config = dict(
    n_layer=9,
    d_model=192,
    n_head=3,
    n_kv_head=1,
    head_dim=32,
    d_mlp=768,
    vocab_size=1715,
    activation='swiglu',
    norm='rmsnorm',
    norm_place='pre',
    norm_eps=1e-06,
    positions='rope',
    rope_base=100000.0,
    rope_fraction=1.0,
    qk_norm=True,
    attn_scale=0.177,
    bias='none',
    tie_embeddings=True,
    parallel_block=False,
    init='uniform',
    init_std_qkv=0.0361,
    init_std_o=0.0361,
    init_std_up=0.0361,
    init_std_down=0.0,
    optimizer='adamw',
    lr=0.00255,
    beta1=0.9,
    beta2=0.99,
    weight_decay=0.23,
    lr_head=0.00994,
    warmup_steps=241,
    schedule='wsd',
    decay_fraction=0.864,
    decay_shape='linear',
    final_lr_fraction=0.1,
    batch_tokens=65536,
    seq_len=2048,
    doc_mask=True,
    train_tokens=315500000,
    steps=4815,
    dataset='wikipedia_en',
)
Each number is 50 + 10 x the weight over the matrix's rms, rounded and kept within 0 to 99. Layers, rows and columns count from 0.

# layer 5 MLP gate, 768x192, rms 0.0783, rows 677-682, columns 0-191
58 55 59 37 53 43 47 52 43 46 50 59 57 42 51 69 48 44 55 38 42 55 39 63 26 52 37 37 50 50 67 38 40 59 48 57 46 36 56 44 51 36 70 48 60 40 68 72 51 37 43 49 48 51 55 36 25 55 58 50 48 38 51 36 60 69 38 39 33 52 43 41 24 58 46 43 60 38 48 41 68 31 43 56 43 65 53 33 30 53 55 45 55 59 57 61 66 37 32 43 62 62 55 50 65 71 47 34 57 41 50 43 54 67 44 48 57 56 37 62 35 65 38 42 51 51 48 49 53 42 51 46 68 42 41 68 60 46 61 48 46 50 53 83 28 55 34 48 57 44 42 39 36 42 48 37 40 47 44 62 48 57 38 52 18 58 49 70 46 59 54 45 58 60 49 43 66 42 48 62 55 34 58 50 50 58 43 47 65 69 61 40
49 52 46 59 68 56 61 44 50 41 47 63 65 39 41 59 38 57 58 57 50 53 51 74 47 52 49 37 66 45 38 66 46 52 63 43 56 44 50 51 33 66 46 45 47 47 72 55 38 46 54 70 60 46 53 70 46 49 44 49 50 49 53 58 66 48 35 36 56 65 53 53 52 53 56 35 51 70 55 52 74 50 49 52 60 54 39 52 42 60 44 47 63 58 67 37 66 57 44 60 50 57 49 45 58 61 52 53 51 36 40 44 37 52 50 38 50 54 39 36 49 43 37 38 46 62 57 46 31 53 46 36 75 57 50 31 50 56 68 62 50 47 65 55 52 34 46 58 66 47 54 45 56 47 48 57 38 38 46 43 65 50 42 56 32 49 64 48 60 38 56 34 47 57 58 31 58 52 50 28 55 51 34 47 54 42 58 57 59 49 17 58
46 54 59 54 33 63 33 52 45 57 24 57 52 42 26 34 59 53 66 42 35 41 51 53 54 59 57 67 50 60 56 60 61 56 50 57 37 39 54 56 62 50 68 43 38 42 39 62 60 49 36 52 63 71 36 53 57 52 70 53 42 41 57 58 46 58 36 50 59 49 46 37 49 40 60 44 37 42 52 45 48 38 45 49 35 55 65 54 46 48 48 60 49 64 39 66 57 43 37 51 52 52 51 58 47 60 37 59 44 45 42 68 75 76 41 42 27 53 26 48 41 51 61 38 57 52 48 51 40 58 69 41 55 50 46 35 40 38 62 28 41 43 54 60 54 44 43 45 31 48 52 47 38 41 36 59 28 43 40 63 42 63 47 37 52 62 48 57 40 38 62 53 45 64 51 62 68 54 52 47 66 61 63 75 38 46 35 61 49 63 58 53
35 50 40 61 63 45 58 45 55 52 59 55 51 55 57 50 53 52 43 28 56 44 43 62 52 47 37 69 52 49 60 38 54 49 42 62 50 43 55 51 53 18 51 49 51 54 56 71 67 41 53 47 48 49 48 58 35 46 50 57 39 51 64 54 55 57 45 56 54 42 59 41 45 40 46 43 70 60 45 44 70 59 48 65 41 54 48 62 53 41 47 47 63 49 46 58 55 66 49 52 56 37 38 60 34 46 39 56 49 45 53 46 41 47 65 42 41 47 52 56 38 65 55 55 44 60 31 51 25 52 49 38 50 42 38 40 50 47 52 55 46 33 50 35 53 45 50 51 43 48 56 43 57 45 47 36 36 50 28 60 37 45 39 50 40 57 59 45 47 32 52 37 32 51 42 45 52 50 58 43 49 57 46 67 51 67 46 48 49 51 52 39
55 61 48 50 42 51 45 55 57 41 37 54 53 51 34 55 63 36 69 45 50 55 58 41 42 48 48 48 57 81 48 44 41 53 61 60 50 61 48 57 50 43 55 58 48 53 54 58 57 32 67 54 49 45 52 52 35 42 59 35 19 41 56 50 54 65 52 62 50 53 50 54 46 55 37 44 42 48 42 41 39 57 45 42 64 49 75 44 77 69 39 65 52 55 53 41 45 58 55 53 55 44 59 44 75 46 48 41 48 61 43 56 53 56 58 54 51 33 70 45 57 54 51 51 44 40 48 61 49 59 32 52 51 44 53 38 39 47 40 52 39 49 37 47 49 30 65 55 65 50 46 65 49 24 45 53 39 50 48 56 53 50 43 42 52 54 40 52 49 54 28 57 55 53 37 68 50 53 51 43 61 55 42 66 40 73 50 40 54 49 51 48
57 59 49 33 40 67 46 42 48 40 49 67 49 62 51 44 65 56 66 48 31 41 47 59 28 67 34 38 62 49 33 53 59 40 43 51 44 59 32 50 51 54 59 56 37 43 63 33 44 50 55 62 47 61 43 59 51 39 62 42 39 40 61 57 48 71 47 61 67 49 43 58 57 46 59 37 32 50 53 57 56 43 37 51 62 44 52 46 42 47 48 47 43 56 49 66 61 62 42 62 37 53 55 42 52 53 41 63 41 61 55 58 52 54 47 43 50 37 60 67 44 58 62 50 55 47 43 54 53 51 40 52 36 66 49 36 59 51 52 58 65 31 35 52 46 45 41 44 43 60 28 45 41 54 34 28 54 45 57 57 48 49 45 50 49 39 51 28 52 78 54 43 52 47 33 52 55 46 71 42 67 73 53 68 38 58 45 25 57 53 41 29
# layer 5 MLP up, 768x192, rms 0.069, rows 677-682, columns 0-191
55 48 60 38 53 43 48 51 54 47 85 69 62 58 45 50 42 52 51 45 37 42 54 42 63 70 36 51 53 58 49 63 49 39 41 55 48 38 40 36 35 43 41 51 53 63 47 44 36 45 45 46 58 56 66 37 33 64 42 45 57 50 56 53 59 70 64 54 59 44 47 63 43 61 59 64 37 64 57 45 56 37 55 33 55 36 63 49 57 58 43 52 46 52 66 47 44 46 46 46 40 50 49 39 60 43 53 50 49 63 53 51 34 57 60 50 52 49 61 60 78 45 27 34 46 43 72 49 54 70 65 68 53 37 35 44 54 52 35 50 41 48 32 48 44 67 61 59 45 53 60 50 55 61 49 52 41 52 53 50 62 52 43 62 55 52 55 70 55 50 46 66 49 44 56 46 59 44 41 58 52 44 37 49 53 59 28 46 50 47 62 46
43 51 35 65 59 56 57 36 57 49 38 63 47 54 35 60 50 56 49 52 62 71 59 55 47 69 51 53 71 31 41 57 48 36 52 51 54 65 38 50 38 46 56 44 51 46 52 43 57 44 55 42 34 50 54 53 61 36 33 52 59 54 51 55 39 36 46 31 49 70 55 52 32 51 52 44 46 49 43 42 46 47 29 32 61 48 68 59 43 42 40 43 57 40 40 48 64 51 53 42 62 59 50 39 65 66 73 60 56 60 47 57 53 32 53 35 36 54 44 63 66 44 50 39 55 46 68 48 41 55 58 53 57 51 37 53 60 52 60 47 45 49 44 37 54 40 53 63 52 52 53 69 38 50 69 48 38 38 52 28 53 46 42 51 43 48 48 54 72 61 43 55 63 46 58 50 51 29 48 50 62 41 50 41 56 49 55 43 43 52 38 52
47 59 54 31 61 57 34 59 50 53 55 55 50 46 36 35 49 48 47 50 39 36 50 55 46 47 54 50 60 48 40 53 51 57 51 57 58 38 60 43 43 51 56 42 42 52 61 56 51 58 59 37 60 39 37 38 53 62 54 39 52 60 44 52 44 52 46 65 43 51 44 65 46 54 41 46 58 28 56 67 50 47 50 59 56 35 34 45 52 55 54 54 46 52 39 60 60 58 52 46 72 62 45 40 37 43 48 37 60 46 68 61 51 50 40 50 47 55 48 37 40 37 53 41 45 36 59 48 46 17 54 56 30 32 51 33 51 51 53 46 48 59 53 49 41 48 58 47 51 57 44 74 58 42 59 44 49 53 47 48 44 33 48 44 23 48 51 42 63 27 50 32 50 50 37 45 64 47 52 61 53 38 37 43 48 54 45 24 47 61 41 69
43 44 36 30 49 58 45 40 63 38 66 54 49 51 46 54 52 41 42 41 51 32 49 35 52 63 67 44 37 63 34 48 50 53 60 49 40 60 57 58 55 48 62 51 68 42 69 44 48 53 39 39 66 55 34 37 43 33 62 40 42 50 57 46 61 47 50 61 53 54 59 40 46 58 48 41 37 59 56 51 51 46 56 51 49 46 65 61 67 45 40 60 43 33 49 55 34 68 41 45 63 59 56 52 47 53 43 29 47 61 41 57 33 45 40 65 60 59 56 46 45 46 47 41 51 42 43 63 47 75 49 48 61 55 44 27 31 59 48 48 50 59 46 42 41 45 53 44 55 47 56 49 39 59 40 51 48 55 54 47 56 45 41 50 56 42 39 39 42 50 51 51 45 45 48 47 51 57 52 50 34 45 48 52 51 36 45 49 56 61 45 70
50 48 44 34 48 48 65 55 57 56 47 36 45 49 57 40 42 58 65 57 54 52 47 45 47 43 67 65 63 63 40 61 34 28 54 52 58 41 29 66 43 30 45 54 46 45 58 45 39 48 48 36 47 40 70 69 41 49 50 42 59 41 46 25 47 40 51 60 55 63 39 70 36 45 49 74 44 43 38 51 66 60 45 51 61 55 44 63 40 50 53 68 46 62 55 53 47 60 41 46 58 51 48 44 48 55 53 62 44 53 49 50 52 48 50 43 54 39 45 29 51 47 56 48 54 50 56 35 52 45 48 41 54 52 57 48 44 28 54 38 60 60 64 44 25 53 54 33 45 54 34 32 53 58 59 51 53 42 54 43 55 60 54 39 50 67 43 39 34 35 42 47 48 40 38 48 45 61 62 47 53 55 46 45 45 69 65 33 44 56 69 69
29 50 74 49 44 48 45 31 41 50 55 33 40 63 38 49 40 23 56 36 38 39 43 59 66 65 37 56 48 29 53 61 60 69 48 58 36 47 44 55 61 40 31 51 65 47 48 45 45 48 33 41 54 45 30 21 48 55 56 58 57 53 41 50 70 43 48 52 49 39 24 48 39 49 41 51 54 47 66 53 58 38 51 44 48 49 40 38 46 42 49 51 57 48 47 57 50 42 38 53 38 49 57 57 37 39 51 45 67 59 65 52 40 41 55 28 50 57 45 49 43 56 60 43 59 53 41 46 53 51 49 17 34 64 67 53 47 50 51 26 65 48 35 50 43 35 38 43 52 55 43 46 32 56 20 46 37 53 52 53 53 56 56 42 52 36 66 50 47 40 70 47 47 64 49 63 52 53 56 32 44 51 59 51 47 53 62 68 31 54 53 51
# layer 5 MLP down (transposed), 768x192, rms 0.0677, rows 677-681, columns 0-191
59 48 49 43 44 52 61 46 56 47 54 51 70 43 52 47 58 53 69 41 38 52 48 60 55 53 49 59 48 45 54 62 45 55 56 53 48 43 45 48 36 50 61 52 45 53 52 53 37 54 41 57 51 36 53 47 63 51 60 44 53 42 51 54 49 56 58 41 51 58 27 51 48 37 28 52 29 40 50 53 53 60 53 57 64 47 62 57 56 54 66 51 65 36 46 52 43 54 40 44 30 53 38 52 55 34 70 59 48 46 57 45 57 54 54 51 64 68 59 57 57 52 35 54 47 37 61 47 46 49 62 50 59 44 57 57 63 57 54 58 47 53 43 49 55 45 51 49 56 58 41 59 39 35 67 45 54 81 42 43 70 60 40 48 69 37 50 62 53 68 11 53 51 53 53 56 66 41 51 39 36 60 54 48 54 61 37 39 24 43 28 38
49 48 47 55 44 64 57 30 56 49 55 51 41 62 58 27 53 61 47 59 41 47 42 39 49 54 40 61 49 40 51 54 54 68 53 40 62 66 42 54 41 45 51 50 51 64 49 54 66 59 54 52 39 47 50 46 48 47 44 76 38 34 55 50 49 58 45 48 47 63 52 58 61 52 37 53 42 51 56 56 56 41 48 48 49 47 62 66 54 49 55 42 40 47 41 56 51 47 49 47 53 50 40 35 55 68 59 59 38 56 45 38 43 37 57 61 50 58 35 40 48 69 37 54 49 48 55 44 59 52 45 43 38 30 56 76 41 52 47 48 56 39 51 39 37 57 50 56 44 53 48 72 59 34 52 57 59 74 47 39 71 59 61 37 49 29 51 43 59 62 49 48 44 50 43 32 48 58 68 51 48 62 66 37 50 32 56 43 40 53 57 39
51 73 57 56 37 39 51 51 48 48 44 53 44 45 53 41 39 39 56 50 55 53 41 35 60 59 53 62 37 48 49 57 52 43 48 39 64 51 52 52 23 54 48 61 58 44 51 51 48 55 58 53 46 63 45 54 36 54 37 51 50 45 40 56 35 61 49 70 42 52 66 47 57 58 31 50 49 48 55 56 61 29 58 26 72 55 47 56 56 50 42 42 55 60 52 39 52 45 46 41 42 51 44 54 38 53 52 47 62 47 42 50 47 48 64 60 49 30 51 62 66 48 50 49 47 49 59 48 58 50 61 49 30 52 39 50 33 62 49 55 47 60 43 63 55 45 25 61 55 52 73 28 42 67 50 36 66 37 48 50 52 36 36 49 29 39 67 68 48 54 75 52 41 43 60 45 48 63 58 48 50 52 62 41 56 53 39 55 58 41 45 26
61 56 53 49 42 61 54 64 53 33 45 61 37 35 50 39 45 56 45 40 49 33 54 34 50 47 55 46 43 43 40 68 42 44 52 36 46 36 55 63 54 49 55 47 48 49 62 43 38 51 36 45 36 38 64 39 51 43 44 50 63 50 38 48 43 74 67 51 54 52 42 64 67 38 50 55 52 55 65 50 44 54 45 42 54 66 62 41 52 36 56 63 54 44 46 41 27 46 38 47 43 54 61 49 58 39 59 62 71 39 65 55 55 75 65 51 54 58 52 49 52 56 59 48 40 44 35 37 57 44 47 47 37 63 57 49 62 35 41 52 43 48 48 49 56 58 50 54 58 46 52 39 40 60 53 49 48 47 42 59 52 57 50 68 41 46 52 50 48 47 46 51 53 42 32 64 44 44 59 50 61 52 67 70 45 59 50 45 55 46 34 46
51 59 53 58 57 59 51 61 46 69 54 48 33 39 59 36 54 29 61 45 38 52 51 30 33 29 52 57 54 62 35 58 65 62 68 49 57 43 65 57 67 53 55 42 46 44 62 46 49 26 39 38 52 54 45 38 59 53 48 53 41 60 39 57 49 63 38 53 64 55 72 52 37 61 25 37 50 49 63 52 40 56 40 66 46 52 56 61 63 62 50 37 56 72 64 42 38 57 59 50 41 56 51 38 39 58 47 58 55 63 52 46 42 49 32 50 54 56 55 47 46 52 37 53 48 43 48 47 44 64 53 54 51 51 49 55 38 61 63 39 33 55 63 40 44 30 46 56 53 52 45 61 56 44 56 45 59 71 61 48 29 53 59 46 59 49 32 43 36 52 59 52 66 52 62 53 39 52 56 46 42 50 39 40 61 52 45 50 71 39 50 45